Weights of a small transformer language model: vocabulary 1564, LayerNorm before each block.
Each number is 50 + 15 x the weight over its row's rms, rounded and kept within 0 to 99. Layers, rows and columns count from 0. The size before them is the row's rms in percent of the matrix's.

# layer 2 attention key, 256x256, rms 0.0445, rows 123-127, columns 128-255
089:81 66 72 55 14 45 44 60 57 67 47 56 59 44 49 38 33 76 47 28 61 59 64 44 70 78 52 48 81 54 67 70 52 57 62 29 65 49 50 58 38 52 54 40 41 58 61 62 61 44 83 20 44 32 43 46 50 59 70 42 45 78 31 48 54 51 38 52 33 46 54 39 48 73 79 48 45 58 45 39 48 55 31 35 40 51 67 53 52 49 26 51 65 11 64 17 50 48 24 52 76 22 51 71 44 75 70 36 49 55 63 79 48 46 55 67 49 51 24 26 82 76 71 51 36 53 63 44
096:55 43 44 34 42 32 45 51 48 53 48 35 57 47 50 32 49 43 30 62 40 42 11 33 65 33 47 65 37 47 46 37 48 52 46 43 36 63 35 38 22 36 23 91 27 31 50 75 35 67 56 62 44 43 15 48 45 55 57 54 63 46 61 42 83 64 45 38 34 81 31 65 39 18 40 62 49 58 76 76 72 06 61 35 33 60 59 65 41 41 50 18 56 69 33 39 37 82 96 45 59 39 40 43 58 47 31 39 42 23 59 46 27 50 32 59 50 55 44 63 51 50 62 48 44 63 39 78
092:32 92 30 50 55 78 31 43 56 64 36 49 50 50 64 55 58 47 24 60 35 57 54 74 70 49 52 87 73 57 30 47 40 59 60 40 47 48 71 30 58 61 35 83 38 60 45 32 56 70 57 61 46 39 29 67 18 43 49 46 57 70 43 47 50 54 36 48 62 72 33 53 32 40 63 36 50 53 44 40 76 46 31 50 63 35 48 67 44 25 67 46 69 69 51 55 36 53 49 46 72 34 55 34 54 37 51 65 52 36 58 49 35 53 67 40 45 56 74 33 47 42 50 44 49 69 29 27
093:22 32 72 58 57 48 29 69 52 17 65 17 53 60 55 56 30 64 88 54 31 38 37 38 57 37 49 50 72 48 36 78 38 55 35 32 29 65 62 46 59 53 51 61 70 35 48 57 71 66 48 51 20 84 43 50 38 42 37 23 31 57 30 84 59 55 31 69 45 46 73 48 51 61 56 58 37 73 42 81 62 66 36 40 48 55 46 23 39 48 48 53 61 77 65 50 42 65 41 02 57 24 64 64 66 19 37 58 32 41 44 57 51 53 35 57 63 55 55 56 45 54 38 61 66 41 24 39
100:50 57 53 29 33 33 67 68 54 72 81 73 64 39 57 42 52 38 37 50 57 47 65 65 58 45 48 39 48 39 32 45 58 44 51 64 28 38 48 40 29 63 58 46 45 45 60 73 46 48 37 48 33 49 43 16 55 77 34 50 37 54 37 36 64 70 68 41 44 41 35 72 24 69 56 53 27 60 62 64 39 68 56 48 46 24 28 42 90 57 54 26 79 29 49 39 94 29 34 78 34 47 32 58 50 64 47 64 48 70 27 46 86 18 68 54 87 32 53 44 72 37 51 52 56 44 44 40
# layer 2 attention query, 256x256, rms 0.0515, rows 124-127, columns 128-255
099:65 75 71 33 63 60 55 74 68 59 38 67 34 24 67 49 49 46 74 63 63 51 80 72 69 66 54 33 26 49 37 41 65 36 67 49 40 50 78 52 33 39 57 23 69 49 45 42 21 39 73 54 71 61 54 59 56 31 32 35 43 53 61 60 46 31 49 75 54 41 61 39 55 54 72 49 52 41 55 36 20 71 49 37 62 27 63 12 67 36 62 48 44 39 57 36 60 47 18 60 44 32 56 53 63 28 66 36 47 75 44 45 37 57 58 61 59 21 63 27 47 56 31 75 82 25 37 49
099:72 52 72 41 41 25 50 58 62 19 57 41 49 46 19 61 47 34 69 46 62 59 73 15 37 68 35 37 29 40 51 48 42 34 27 44 68 67 34 47 57 47 32 43 51 57 35 73 49 15 57 57 55 59 69 39 63 41 42 71 66 46 60 77 57 70 35 53 51 53 68 27 64 40 56 60 31 69 49 53 32 80 64 45 26 59 64 43 55 63 32 48 62 31 71 34 41 64 48 48 29 48 65 82 66 67 52 32 12 36 57 64 70 80 48 43 82 24 60 60 56 29 30 37 64 32 84 49
096:37 65 39 50 28 38 59 60 54 50 66 64 56 52 31 23 50 52 38 47 61 37 50 63 43 58 20 48 49 61 33 20 28 62 51 67 52 25 55 61 60 86 47 47 23 60 45 20 48 39 40 52 54 36 79 71 67 57 39 83 54 59 62 20 46 47 39 70 43 57 28 50 41 55 53 40 59 50 14 44 29 19 61 43 43 44 59 78 59 45 54 40 44 52 49 39 71 16 54 73 43 67 51 48 38 71 69 41 53 55 44 50 74 47 21 57 36 04 56 85 39 56 47 70 58 63 69 36
098:58 37 47 73 27 52 68 41 53 55 45 28 04 40 50 87 56 50 52 63 36 57 42 51 56 75 77 83 44 22 94 41 84 55 62 43 67 65 44 49 39 42 59 38 27 23 43 43 46 62 67 47 59 41 21 84 62 50 41 63 19 40 22 39 38 35 28 21 66 46 55 45 54 50 53 21 25 49 52 47 51 31 35 54 50 38 42 46 34 30 31 57 37 72 61 48 37 58 45 37 56 44 46 47 44 50 42 77 53 40 55 60 52 89 18 91 40 85 54 40 54 56 46 83 77 53 39 77
# layer 2 attention value, 256x256, rms 0.0538, rows 96-118, columns 128-255
108:47 49 33 60 50 48 75 16 51 49 40 49 57 52 60 37 54 26 29 40 36 48 22 86 43 45 64 45 73 67 47 44 79 56 72 74 58 33 57 56 26 62 80 85 55 56 70 53 51 74 36 62 39 45 49 38 29 36 31 31 37 41 48 45 37 40 41 50 70 54 30 41 69 62 38 76 45 35 57 55 40 74 63 64 65 65 60 57 51 48 57 52 50 44 73 54 59 68 47 58 51 31 66 54 36 41 30 61 39 37 48 58 59 46 56 56 54 44 33 44 82 27 22 72 55 34 22 42
112:28 41 41 46 27 33 68 53 50 76 42 48 58 56 66 44 57 52 50 22 19 50 45 58 67 60 50 44 61 94 37 39 62 57 20 54 40 50 18 48 19 59 62 36 37 45 64 54 45 33 38 67 74 53 35 43 66 65 79 32 45 36 77 41 45 47 52 80 40 66 43 52 45 27 43 35 78 48 66 35 54 47 30 51 38 21 52 63 55 79 75 33 66 57 43 44 55 32 55 51 56 70 20 45 72 53 62 58 44 43 68 68 52 40 92 48 38 54 45 17 48 58 50 55 25 64 60 64
096:42 63 55 53 71 61 24 43 52 37 37 61 83 65 54 37 59 47 25 41 80 34 67 42 93 13 51 55 30 48 51 47 36 43 36 36 46 46 50 65 32 34 42 35 62 44 62 79 57 80 66 48 61 55 69 34 45 32 44 49 56 64 30 38 32 25 38 29 50 70 57 45 79 54 52 61 48 54 32 42 54 40 75 55 78 29 59 59 54 42 75 70 12 55 74 51 76 61 40 42 49 30 28 61 49 54 64 57 29 54 66 64 45 58 54 62 59 60 47 37 49 53 60 44 69 50 25 54
107:58 65 56 37 37 44 52 25 61 41 56 62 41 48 50 45 52 29 52 59 31 57 48 65 50 49 60 48 67 75 83 54 56 63 45 50 47 38 42 46 33 75 52 43 16 34 37 34 85 43 42 60 52 48 59 47 45 34 58 53 33 49 45 49 70 74 40 49 44 62 51 36 40 72 41 37 63 29 42 51 53 43 40 41 49 40 44 57 64 58 34 36 70 41 60 29 39 38 60 46 49 41 67 40 76 56 33 34 93 49 51 58 46 38 56 55 28 75 58 57 42 45 29 25 41 46 50 46
105:66 31 53 29 52 51 49 43 35 57 49 58 43 59 62 42 29 71 52 69 52 47 70 54 43 47 82 61 26 60 52 63 33 57 68 33 24 69 37 27 46 29 16 33 68 29 36 58 70 45 40 54 46 55 38 56 27 66 32 59 28 37 48 72 57 52 59 58 35 46 39 42 06 39 55 74 78 41 38 60 42 39 75 73 62 41 70 58 70 71 53 44 57 56 41 24 46 37 40 58 37 41 53 62 51 70 64 56 51 48 55 00 53 33 57 62 37 59 41 63 72 67 71 47 76 50 53 44
112:79 38 60 57 41 57 63 59 39 59 46 45 51 43 63 76 19 29 80 64 52 56 43 62 63 38 34 53 44 39 54 80 58 35 51 33 58 29 37 60 57 64 34 62 69 25 47 42 36 42 28 48 62 54 71 58 67 53 35 74 57 13 56 65 43 43 59 47 63 22 28 38 19 73 52 60 69 83 33 55 47 52 53 38 49 59 57 53 89 73 47 35 56 52 51 46 68 30 64 47 66 43 53 60 49 31 55 70 46 56 48 36 68 36 60 34 54 23 49 54 50 47 72 54 60 37 29 41
097:32 48 53 74 43 60 59 55 28 95 36 28 33 49 38 41 52 22 45 86 34 78 37 52 46 71 54 69 47 46 50 70 64 57 38 49 30 55 52 35 62 52 70 22 48 54 24 56 51 48 39 62 63 46 56 82 47 48 61 51 56 37 51 60 41 54 45 50 74 24 48 61 59 21 76 47 33 53 67 58 41 69 72 67 40 58 54 50 60 52 63 40 50 44 63 51 45 41 72 43 08 91 28 29 39 58 91 40 41 33 49 24 47 74 29 60 49 26 39 50 63 52 85 51 51 45 71 68
098:64 44 41 43 19 35 48 67 32 39 25 41 51 59 55 48 14 63 52 43 73 64 57 69 48 56 29 89 29 63 38 85 67 39 63 36 37 59 45 29 62 56 81 51 58 52 63 60 16 46 44 60 57 22 73 51 48 71 67 29 35 37 41 60 27 40 46 60 37 66 45 62 62 52 39 52 41 36 58 63 18 37 84 56 63 57 50 30 50 52 44 50 55 36 42 39 44 59 48 45 28 54 68 43 44 65 60 47 68 52 71 43 65 39 64 65 64 54 34 49 61 42 48 44 46 55 55 55
099:53 29 58 47 48 73 58 55 46 31 49 52 46 39 53 55 52 32 40 47 20 50 70 48 57 30 56 53 25 71 58 50 41 55 28 54 44 60 38 34 44 58 36 43 41 46 60 42 41 87 43 41 86 36 39 41 31 59 20 57 65 52 37 40 84 48 70 60 44 24 60 55 43 38 53 37 70 66 35 63 62 30 11 44 86 42 66 60 44 49 67 33 53 32 66 57 70 43 77 36 46 59 50 65 52 39 64 71 48 77 48 47 39 47 75 68 40 22 35 29 46 34 51 46 66 41 53 42
102:64 33 58 73 61 64 73 57 30 72 65 81 51 25 38 71 23 33 41 39 26 55 57 42 45 27 81 55 50 48 72 49 57 67 36 39 56 62 40 63 43 38 53 44 38 50 58 53 49 56 41 39 60 26 65 72 38 52 50 63 57 64 44 41 59 66 32 37 48 59 57 51 54 24 38 56 44 63 59 54 35 41 33 66 56 47 64 54 57 22 43 33 62 55 73 45 26 52 38 60 49 57 59 77 41 23 71 25 61 45 16 48 37 44 45 50 65 33 49 48 38 20 30 51 42 58 73 56
103:52 33 57 55 58 57 69 33 39 50 41 55 23 57 21 72 51 46 49 67 56 31 42 41 48 15 64 72 65 31 32 39 38 54 37 78 45 47 32 54 57 35 39 48 55 59 56 66 45 68 70 45 67 42 27 54 41 80 47 69 69 52 27 45 37 21 38 34 60 56 60 30 23 41 63 62 36 48 54 73 36 23 41 54 50 54 57 29 33 36 62 34 41 40 45 61 63 55 69 82 73 48 64 53 54 62 44 54 60 38 48 34 52 59 10 57 48 75 65 75 62 59 77 56 40 53 55 67
106:68 52 44 70 82 62 37 74 54 37 64 60 51 69 38 25 44 80 24 36 67 72 43 67 68 78 39 49 52 84 56 50 42 38 53 16 40 43 64 49 47 45 40 32 43 54 59 78 38 61 61 56 50 44 47 32 22 48 56 19 26 72 39 50 52 52 27 16 69 56 61 59 64 44 49 51 54 43 48 49 41 44 43 71 60 40 70 63 50 73 67 53 45 62 36 12 56 57 38 47 65 59 58 54 54 25 55 40 60 66 44 48 09 49 44 45 59 63 63 20 28 22 45 58 40 52 24 51
103:61 49 44 19 44 26 59 33 51 51 72 74 59 45 56 39 31 46 43 67 66 48 29 72 44 32 43 22 52 38 71 66 35 33 63 46 58 42 32 69 57 48 73 88 32 40 26 41 44 53 39 52 51 45 49 61 63 47 50 70 61 49 26 35 22 83 63 61 52 08 41 48 27 39 69 44 60 52 61 43 52 31 58 45 31 49 49 57 62 61 51 28 55 48 44 40 32 29 33 39 65 27 59 44 48 57 42 53 69 78 70 57 72 18 56 54 35 43 48 71 29 49 26 46 47 14 45 34
102:48 58 28 49 77 47 55 63 50 52 50 20 29 49 61 39 39 45 66 56 72 60 46 60 36 44 88 40 49 41 70 45 42 60 67 58 46 49 39 45 28 52 68 47 50 51 25 36 51 59 44 73 74 36 41 41 39 72 52 44 55 11 31 56 54 22 43 38 64 52 54 54 29 64 47 41 69 54 77 41 51 63 52 32 35 64 72 30 40 42 40 61 18 43 46 29 56 39 35 68 24 38 44 44 69 71 50 41 94 65 57 33 48 71 16 39 39 75 55 44 32 53 64 24 47 50 52 48
109:61 59 47 45 53 41 37 46 53 47 49 48 23 79 11 29 41 51 49 34 29 39 62 47 55 51 56 66 67 35 38 52 54 44 55 54 72 78 27 55 77 44 40 54 29 49 44 47 23 63 46 41 54 51 57 35 31 41 47 46 60 79 34 51 49 64 48 41 61 46 43 28 27 62 50 34 55 57 33 41 41 54 57 40 52 63 64 38 36 49 50 73 30 38 77 33 47 47 50 31 62 68 46 33 49 88 65 66 31 04 58 55 57 84 50 43 53 50 53 36 43 31 30 44 74 50 52 60
115:54 45 54 59 36 42 36 27 50 46 38 78 59 69 78 49 58 65 54 68 37 76 50 48 27 51 51 41 38 54 70 50 65 45 51 53 45 30 47 52 52 51 38 56 27 41 63 61 57 51 46 52 47 60 73 44 52 52 55 75 43 59 38 54 49 42 75 34 56 44 48 55 71 45 40 45 58 30 12 34 52 24 48 55 70 23 52 40 45 54 49 37 82 73 51 26 79 61 52 56 37 69 19 26 79 01 59 77 60 65 64 49 74 41 35 43 37 51 45 46 89 72 70 17 53 54 39 26
104:63 48 66 67 36 32 49 48 82 53 72 77 48 61 59 42 68 34 44 56 80 56 69 44 72 38 35 67 20 32 37 31 53 65 36 41 63 55 48 45 26 69 67 60 58 69 17 44 28 35 47 64 71 53 47 43 72 52 45 77 41 59 63 18 39 74 76 55 47 48 36 65 26 64 56 28 45 18 32 33 58 31 71 42 59 25 52 47 58 74 31 67 51 52 50 49 40 56 54 37 66 87 47 33 64 31 44 43 53 50 67 71 33 50 61 37 66 55 64 42 46 59 41 59 45 74 62 33
112:37 33 37 59 65 63 54 58 53 37 16 29 68 67 59 32 75 50 66 41 61 48 39 44 54 48 62 67 39 61 49 78 24 67 52 59 53 48 69 78 66 31 48 54 43 35 50 45 42 62 31 33 43 76 83 33 65 69 47 68 58 62 41 64 33 22 51 60 57 63 31 48 27 37 64 26 49 35 35 45 24 44 28 39 44 41 41 47 75 27 61 73 82 46 59 57 31 82 65 35 47 57 31 29 64 31 77 18 47 49 43 54 58 86 60 48 46 34 56 65 43 51 39 16 37 60 71 47
107:76 29 38 45 64 29 60 69 74 65 34 61 47 79 38 53 32 43 39 32 33 36 65 49 65 64 47 92 58 66 36 69 46 65 46 34 70 32 53 43 54 50 60 37 53 55 50 47 44 42 21 62 38 50 64 49 32 76 76 38 28 68 56 61 27 45 55 40 28 52 65 59 36 43 60 27 42 51 52 55 68 45 56 53 69 54 41 35 54 63 32 62 42 34 32 64 40 61 59 54 45 63 64 24 60 58 72 52 46 26 33 29 36 31 74 70 46 56 57 56 59 71 42 54 48 72 25 87
103:71 61 67 57 50 48 69 53 57 57 38 47 26 83 20 31 57 45 62 80 26 37 70 70 48 50 50 73 27 72 59 47 46 23 30 13 66 36 43 61 58 51 32 39 42 62 23 62 44 47 64 47 40 51 60 49 50 60 65 45 40 29 32 30 61 37 65 29 52 58 32 60 79 73 64 51 43 50 46 42 59 50 56 49 33 17 80 37 44 50 46 54 43 42 35 89 58 56 66 35 51 56 47 39 62 33 65 52 45 55 53 72 65 79 30 69 64 63 72 40 36 61 75 56 57 50 61 40
092:41 37 57 47 58 82 76 68 58 42 34 46 60 48 37 54 31 35 53 49 61 39 48 46 28 67 34 23 52 56 62 36 49 53 33 39 15 64 70 45 81 43 58 59 41 82 68 57 39 68 42 52 29 66 47 46 51 62 36 37 59 45 62 62 38 51 48 46 56 35 54 47 74 55 34 46 51 43 67 52 36 31 57 65 77 60 34 52 31 34 53 50 63 75 75 39 67 51 47 34 39 40 73 61 39 26 59 68 25 67 65 81 51 52 29 63 49 34 54 58 49 44 74 49 31 35 46 62
102:80 59 59 29 40 71 38 38 91 30 42 79 55 43 39 57 46 52 48 60 35 61 83 55 54 78 45 55 59 36 56 43 37 54 25 47 60 42 19 56 64 59 72 54 31 67 51 55 54 31 39 58 54 44 08 49 16 46 52 52 31 43 73 16 57 48 41 49 31 55 74 75 58 47 41 42 41 61 35 55 52 55 31 51 54 38 40 37 76 71 21 66 41 38 68 48 52 49 30 47 59 58 44 64 63 67 40 58 25 71 39 70 56 66 51 51 56 54 40 44 48 41 62 56 80 48 45 57
094:68 26 54 59 33 45 59 75 55 86 61 30 54 51 44 49 47 67 60 58 49 60 39 36 42 49 32 34 25 45 60 73 41 48 57 36 67 32 50 46 61 56 72 75 32 51 49 55 64 63 33 43 38 57 52 74 78 48 32 53 52 42 49 42 67 52 18 51 54 21 24 34 16 61 32 35 67 61 20 53 47 18 37 48 53 58 50 28 51 41 47 33 56 67 49 10 53 30 40 82 56 55 50 33 43 51 43 32 34 69 56 75 53 45 15 30 58 69 36 54 39 43 64 39 44 56 51 46
# layer 2 attention output (transposed), 256x256, rms 0.045, rows 96-118, columns 128-255
107:68 43 58 38 47 78 61 16 37 63 55 37 60 46 52 58 43 46 63 55 39 67 56 49 43 71 66 55 25 47 57 53 27 69 62 24 70 76 47 57 37 42 42 24 67 31 55 50 31 41 40 45 49 60 61 48 61 47 43 45 41 47 38 45 56 63 51 40 51 51 99 85 65 40 60 79 23 63 27 43 65 31 30 57 46 74 42 38 66 25 30 41 73 57 46 35 61 58 73 62 49 63 53 56 44 48 50 57 68 38 41 38 43 68 37 48 53 81 31 39 30 85 71 42 31 65 62 51
110:58 77 55 39 45 35 32 48 38 44 45 62 53 17 43 48 42 52 51 77 72 55 50 50 35 54 42 30 22 40 32 58 50 44 74 44 71 49 64 49 48 23 46 79 53 50 46 55 19 66 39 29 07 47 76 72 47 35 56 62 35 72 23 21 49 58 56 41 42 65 44 53 40 73 68 60 44 25 27 40 60 79 49 50 60 64 38 31 53 30 12 72 51 40 69 63 35 55 63 64 57 44 87 69 46 69 43 11 39 76 40 54 55 76 31 59 70 27 57 50 74 37 32 71 48 44 61 33
097:45 53 71 41 52 61 61 40 44 84 63 43 41 50 65 32 51 07 84 68 25 47 53 38 64 75 59 51 59 54 60 57 55 46 56 83 26 52 51 50 54 44 62 84 27 40 66 52 42 66 13 68 47 45 56 68 99 40 37 28 38 42 38 56 49 60 58 24 51 25 43 32 33 57 33 46 57 66 47 36 62 56 43 61 53 61 48 37 46 50 43 12 78 47 20 38 44 36 40 55 34 34 67 51 52 74 66 56 49 44 30 53 46 44 47 71 44 63 50 37 48 43 52 63 47 30 41 55
113:47 41 41 74 69 85 37 54 46 76 57 55 60 59 52 59 56 47 46 86 45 60 46 69 59 47 40 40 39 52 23 56 40 50 40 42 70 84 67 47 52 30 30 82 42 79 45 40 54 24 68 43 47 52 60 62 53 80 52 70 29 61 50 48 55 30 52 53 48 34 24 34 57 59 48 64 53 51 55 59 46 79 58 54 51 53 44 59 78 60 34 70 27 16 24 45 33 46 46 32 66 72 38 58 59 50 62 21 43 40 34 67 54 62 76 30 38 26 35 41 44 32 25 46 79 46 31 47
106:32 44 56 69 57 47 66 18 45 23 56 33 54 67 54 69 45 45 41 49 60 51 51 49 44 77 27 52 66 90 39 43 29 30 43 49 39 22 42 35 66 50 62 63 23 50 48 54 33 51 74 48 36 52 38 51 56 56 23 26 99 36 39 72 59 64 50 08 72 61 81 34 65 31 21 46 43 46 25 37 52 64 47 58 57 56 37 61 50 61 76 59 39 59 58 38 56 39 46 42 53 60 39 69 45 48 54 23 55 67 41 84 49 50 35 43 54 52 26 45 50 63 45 55 68 40 40 85
108:47 37 68 60 85 77 41 51 55 43 62 49 77 64 38 29 41 78 30 49 47 19 71 55 55 44 64 52 63 62 34 30 48 51 48 79 59 62 38 32 70 49 25 60 52 44 13 63 49 74 58 46 56 57 42 46 13 45 49 34 60 52 32 50 58 62 45 55 45 53 56 72 68 36 30 63 27 44 62 36 41 58 43 51 23 35 51 44 49 39 52 42 28 54 69 42 33 43 53 74 53 60 15 46 59 66 47 29 83 60 40 50 61 48 57 32 28 44 82 54 79 56 36 60 51 53 27 29
094:37 67 45 13 61 57 34 61 64 25 45 50 38 53 82 52 65 45 59 19 45 54 99 59 34 29 71 61 70 62 42 56 54 38 50 38 64 44 53 38 49 52 41 62 46 59 56 52 57 74 51 42 45 70 66 45 49 39 36 61 38 42 46 51 65 42 55 51 07 48 49 56 50 43 36 38 61 35 40 58 69 56 39 50 50 34 41 15 31 43 36 76 35 50 56 33 50 62 67 46 71 31 44 70 36 36 35 39 48 70 64 62 58 53 47 35 50 70 52 65 55 31 33 77 43 54 68 63
102:53 38 45 56 51 53 45 25 51 55 52 43 59 36 78 53 68 55 65 51 50 30 67 65 40 58 55 43 71 45 42 14 56 52 36 58 62 59 35 45 52 48 51 38 42 53 60 40 60 64 60 63 57 66 18 72 57 63 32 36 64 45 56 41 54 66 70 53 80 29 44 87 62 60 49 56 53 59 72 66 58 36 44 37 33 44 80 44 57 32 53 79 22 50 54 63 66 50 43 53 53 36 44 25 79 78 48 23 41 61 62 56 22 72 29 47 58 46 72 80 45 34 24 52 57 66 30 47
095:47 59 52 34 56 45 42 56 69 36 61 54 41 66 75 59 28 46 50 49 52 41 22 31 30 52 18 42 87 24 51 61 45 33 88 41 47 50 77 52 62 58 41 57 46 52 61 28 63 56 53 62 25 38 35 46 56 39 81 46 52 65 36 41 43 48 32 69 53 50 37 48 61 26 47 61 37 60 64 39 43 62 76 51 29 48 63 34 54 50 45 63 56 44 50 39 33 67 30 09 65 33 71 55 45 39 35 34 38 57 28 65 64 58 33 79 74 54 74 26 57 58 69 55 47 33 24 69
101:62 44 36 27 22 43 36 51 78 33 47 47 59 67 70 56 57 51 24 59 34 61 45 62 32 78 31 66 59 41 50 55 62 41 65 60 76 39 59 56 47 44 30 42 66 64 42 57 49 64 50 55 61 64 36 33 25 18 63 44 48 83 34 53 34 55 50 71 48 50 38 47 56 53 52 41 39 39 53 49 51 43 71 63 61 53 55 52 52 68 61 58 33 52 39 13 78 63 55 49 67 42 34 41 55 51 27 39 06 79 72 42 46 71 54 51 39 37 37 24 45 53 65 48 38 17 43 45
097:46 58 56 44 56 39 28 40 79 61 64 45 43 59 42 58 41 83 23 65 41 58 59 58 49 42 59 41 74 31 54 66 70 55 58 62 47 50 27 80 57 68 45 34 65 32 50 29 46 65 26 55 45 65 60 37 67 42 44 47 39 19 45 32 49 52 57 48 39 44 46 49 68 51 36 45 54 57 49 43 65 49 50 47 53 57 63 48 50 59 77 55 58 39 70 41 72 44 55 39 28 46 40 34 46 37 59 66 51 30 66 38 45 65 72 65 60 25 65 59 37 64 27 62 59 74 63 34
104:42 07 60 39 46 23 69 42 31 62 15 28 55 45 48 54 53 14 43 64 29 64 46 27 44 49 33 66 45 39 45 59 81 38 66 33 43 45 09 69 36 33 56 76 42 56 53 49 77 57 38 31 59 57 45 53 48 50 36 78 54 45 48 32 58 55 70 53 49 70 69 34 72 50 39 60 51 27 61 62 35 39 66 57 45 44 44 65 54 56 28 49 52 75 33 22 64 45 81 41 49 41 46 62 46 74 45 66 36 67 63 33 48 68 46 59 53 53 51 86 53 47 67 48 47 38 63 54
099:82 42 30 98 50 58 39 41 69 30 42 32 48 44 54 35 84 67 45 52 50 41 47 63 55 53 56 52 45 88 37 38 58 71 37 33 52 49 54 47 64 55 01 38 46 24 69 39 54 65 44 37 50 66 61 49 48 65 55 43 55 28 56 45 53 38 55 73 74 59 58 36 47 57 41 49 55 37 35 56 35 72 47 49 42 38 54 71 78 57 69 51 48 74 45 74 60 59 64 67 66 56 17 66 59 37 44 67 57 35 20 52 40 71 40 76 56 36 56 57 63 32 51 21 66 81 52 74
107:44 31 74 49 62 66 44 57 32 56 71 78 55 61 59 80 68 48 40 48 32 77 65 39 68 50 34 46 54 51 48 62 37 43 50 33 01 26 71 49 69 44 46 33 48 51 54 35 46 38 56 48 58 37 46 35 42 79 43 80 27 83 63 67 25 53 69 44 53 52 31 47 40 43 43 47 75 41 34 30 61 43 39 47 61 50 28 80 65 66 54 50 61 47 31 64 64 34 39 50 71 47 48 55 28 34 89 55 49 45 49 61 45 19 62 31 72 49 43 65 50 43 35 58 80 50 24 48
110:49 47 42 54 48 69 42 53 32 43 45 57 57 49 68 49 53 52 52 55 34 33 77 44 43 47 46 20 34 52 48 61 49 65 38 37 54 51 53 43 38 63 67 55 47 56 69 36 51 45 42 54 38 41 42 57 45 70 71 45 41 58 55 44 48 66 55 38 71 13 53 66 64 56 34 59 68 53 72 37 57 71 54 60 28 16 42 45 91 43 55 53 42 30 05 60 62 54 80 74 61 74 62 42 47 31 38 58 42 67 41 73 65 33 75 69 35 51 71 62 86 50 59 45 27 34 60 35
108:62 74 53 67 56 70 20 60 78 50 59 20 49 46 50 41 51 24 23 28 55 42 56 67 58 75 47 75 37 30 71 43 56 09 69 65 59 75 51 50 55 21 49 30 36 44 47 62 48 40 73 59 54 37 55 43 60 37 38 46 55 51 54 84 48 67 59 35 47 39 67 36 44 46 52 61 06 76 40 74 47 71 60 56 33 41 47 63 74 48 40 11 37 33 49 56 31 50 08 48 30 31 61 61 40 70 40 56 48 34 34 55 34 73 74 40 48 48 35 64 44 47 43 77 47 43 48 52
105:65 74 41 71 50 34 51 54 41 46 32 65 48 56 55 58 62 62 45 49 33 41 61 38 35 63 54 56 52 28 46 64 28 33 60 49 57 49 19 59 72 43 38 32 37 33 59 45 44 62 29 63 51 46 82 56 23 29 61 56 45 24 51 66 30 41 26 63 62 57 62 39 72 60 59 54 55 83 47 70 62 48 35 31 33 55 68 44 57 51 46 08 59 64 34 43 57 45 63 73 65 28 70 45 52 77 51 48 74 43 58 34 42 46 56 41 24 58 55 43 36 20 41 37 49 46 71 57
110:74 87 67 52 48 57 44 61 99 68 65 83 73 60 51 63 44 69 31 39 38 68 44 64 39 10 44 60 32 60 34 27 51 61 50 70 48 34 59 45 49 67 57 34 36 83 57 62 43 33 34 23 60 68 43 61 40 40 22 55 43 33 61 19 53 40 40 55 42 36 49 67 63 41 54 59 44 41 48 31 40 67 62 30 56 33 46 41 33 39 44 23 55 32 44 67 70 53 35 56 20 59 71 32 27 64 31 69 57 48 62 26 61 25 59 54 54 45 62 48 41 28 67 48 47 25 71 57
107:36 60 40 54 49 37 32 44 53 31 53 63 59 43 70 78 63 56 25 66 49 66 43 48 26 23 32 58 61 78 44 77 42 63 63 42 68 59 27 28 41 57 80 46 37 67 44 31 38 76 64 57 80 55 52 47 63 47 15 59 56 24 18 40 64 47 57 30 56 32 50 74 57 54 25 42 40 59 55 38 34 55 34 38 43 52 88 48 33 44 57 56 49 75 67 37 30 44 73 39 62 50 68 28 55 56 47 60 41 64 60 56 71 57 47 57 44 58 45 80 26 36 40 55 84 35 48 67
102:45 56 72 59 55 38 69 70 43 49 35 60 44 44 51 52 56 47 44 32 61 73 44 29 64 62 53 37 70 33 39 53 45 52 74 38 24 50 63 53 49 67 51 47 82 49 31 43 36 66 54 68 25 45 33 68 45 38 31 47 60 65 78 58 45 15 42 67 29 42 80 53 26 37 16 66 59 66 23 79 67 41 45 67 42 48 22 39 67 70 46 72 51 51 52 37 12 22 52 61 49 28 50 41 56 61 55 21 67 32 62 43 67 11 84 42 39 57 23 63 76 32 47 54 47 35 61 35
096:90 35 41 50 56 28 67 32 65 47 60 32 33 37 55 39 69 49 69 33 64 51 32 72 38 59 64 63 61 42 30 50 62 38 65 70 79 57 23 58 27 63 69 37 51 35 22 77 64 73 44 52 43 39 45 45 73 52 52 31 62 47 40 61 46 49 62 50 44 58 19 50 34 37 49 36 54 58 60 51 78 54 57 36 16 36 85 49 24 43 54 49 39 40 11 55 14 58 68 56 69 24 44 67 57 60 50 45 41 53 37 32 65 42 30 53 39 55 58 51 67 54 40 74 76 58 57 28
103:41 49 43 54 42 42 35 58 46 53 35 07 32 68 35 32 34 37 17 36 61 31 52 50 54 37 51 42 43 64 47 82 60 31 50 70 60 41 55 50 56 60 41 42 73 51 36 36 22 59 71 40 45 54 60 52 44 30 68 71 79 52 58 66 56 50 37 63 78 42 52 60 36 68 61 35 69 48 58 52 45 41 64 44 33 26 63 35 50 47 13 52 49 48 37 45 38 34 76 53 25 75 53 67 43 24 52 44 64 44 43 47 71 60 55 34 54 21 44 48 64 68 62 38 73 47 40 43
095:57 67 64 54 49 53 43 38 57 27 34 19 44 42 38 31 40 46 43 48 27 39 64 85 51 73 66 77 76 61 41 34 34 62 61 35 29 53 28 51 46 39 26 44 59 50 26 53 47 44 44 49 72 51 43 44 38 49 60 55 75 26 50 59 48 53 67 92 61 47 50 44 65 44 77 30 62 31 81 47 53 63 49 29 39 70 70 63 63 55 73 67 30 54 35 61 63 42 43 34 45 41 29 90 62 31 61 48 69 64 55 42 63 28 56 47 52 43 74 67 49 65 40 50 57 26 69 42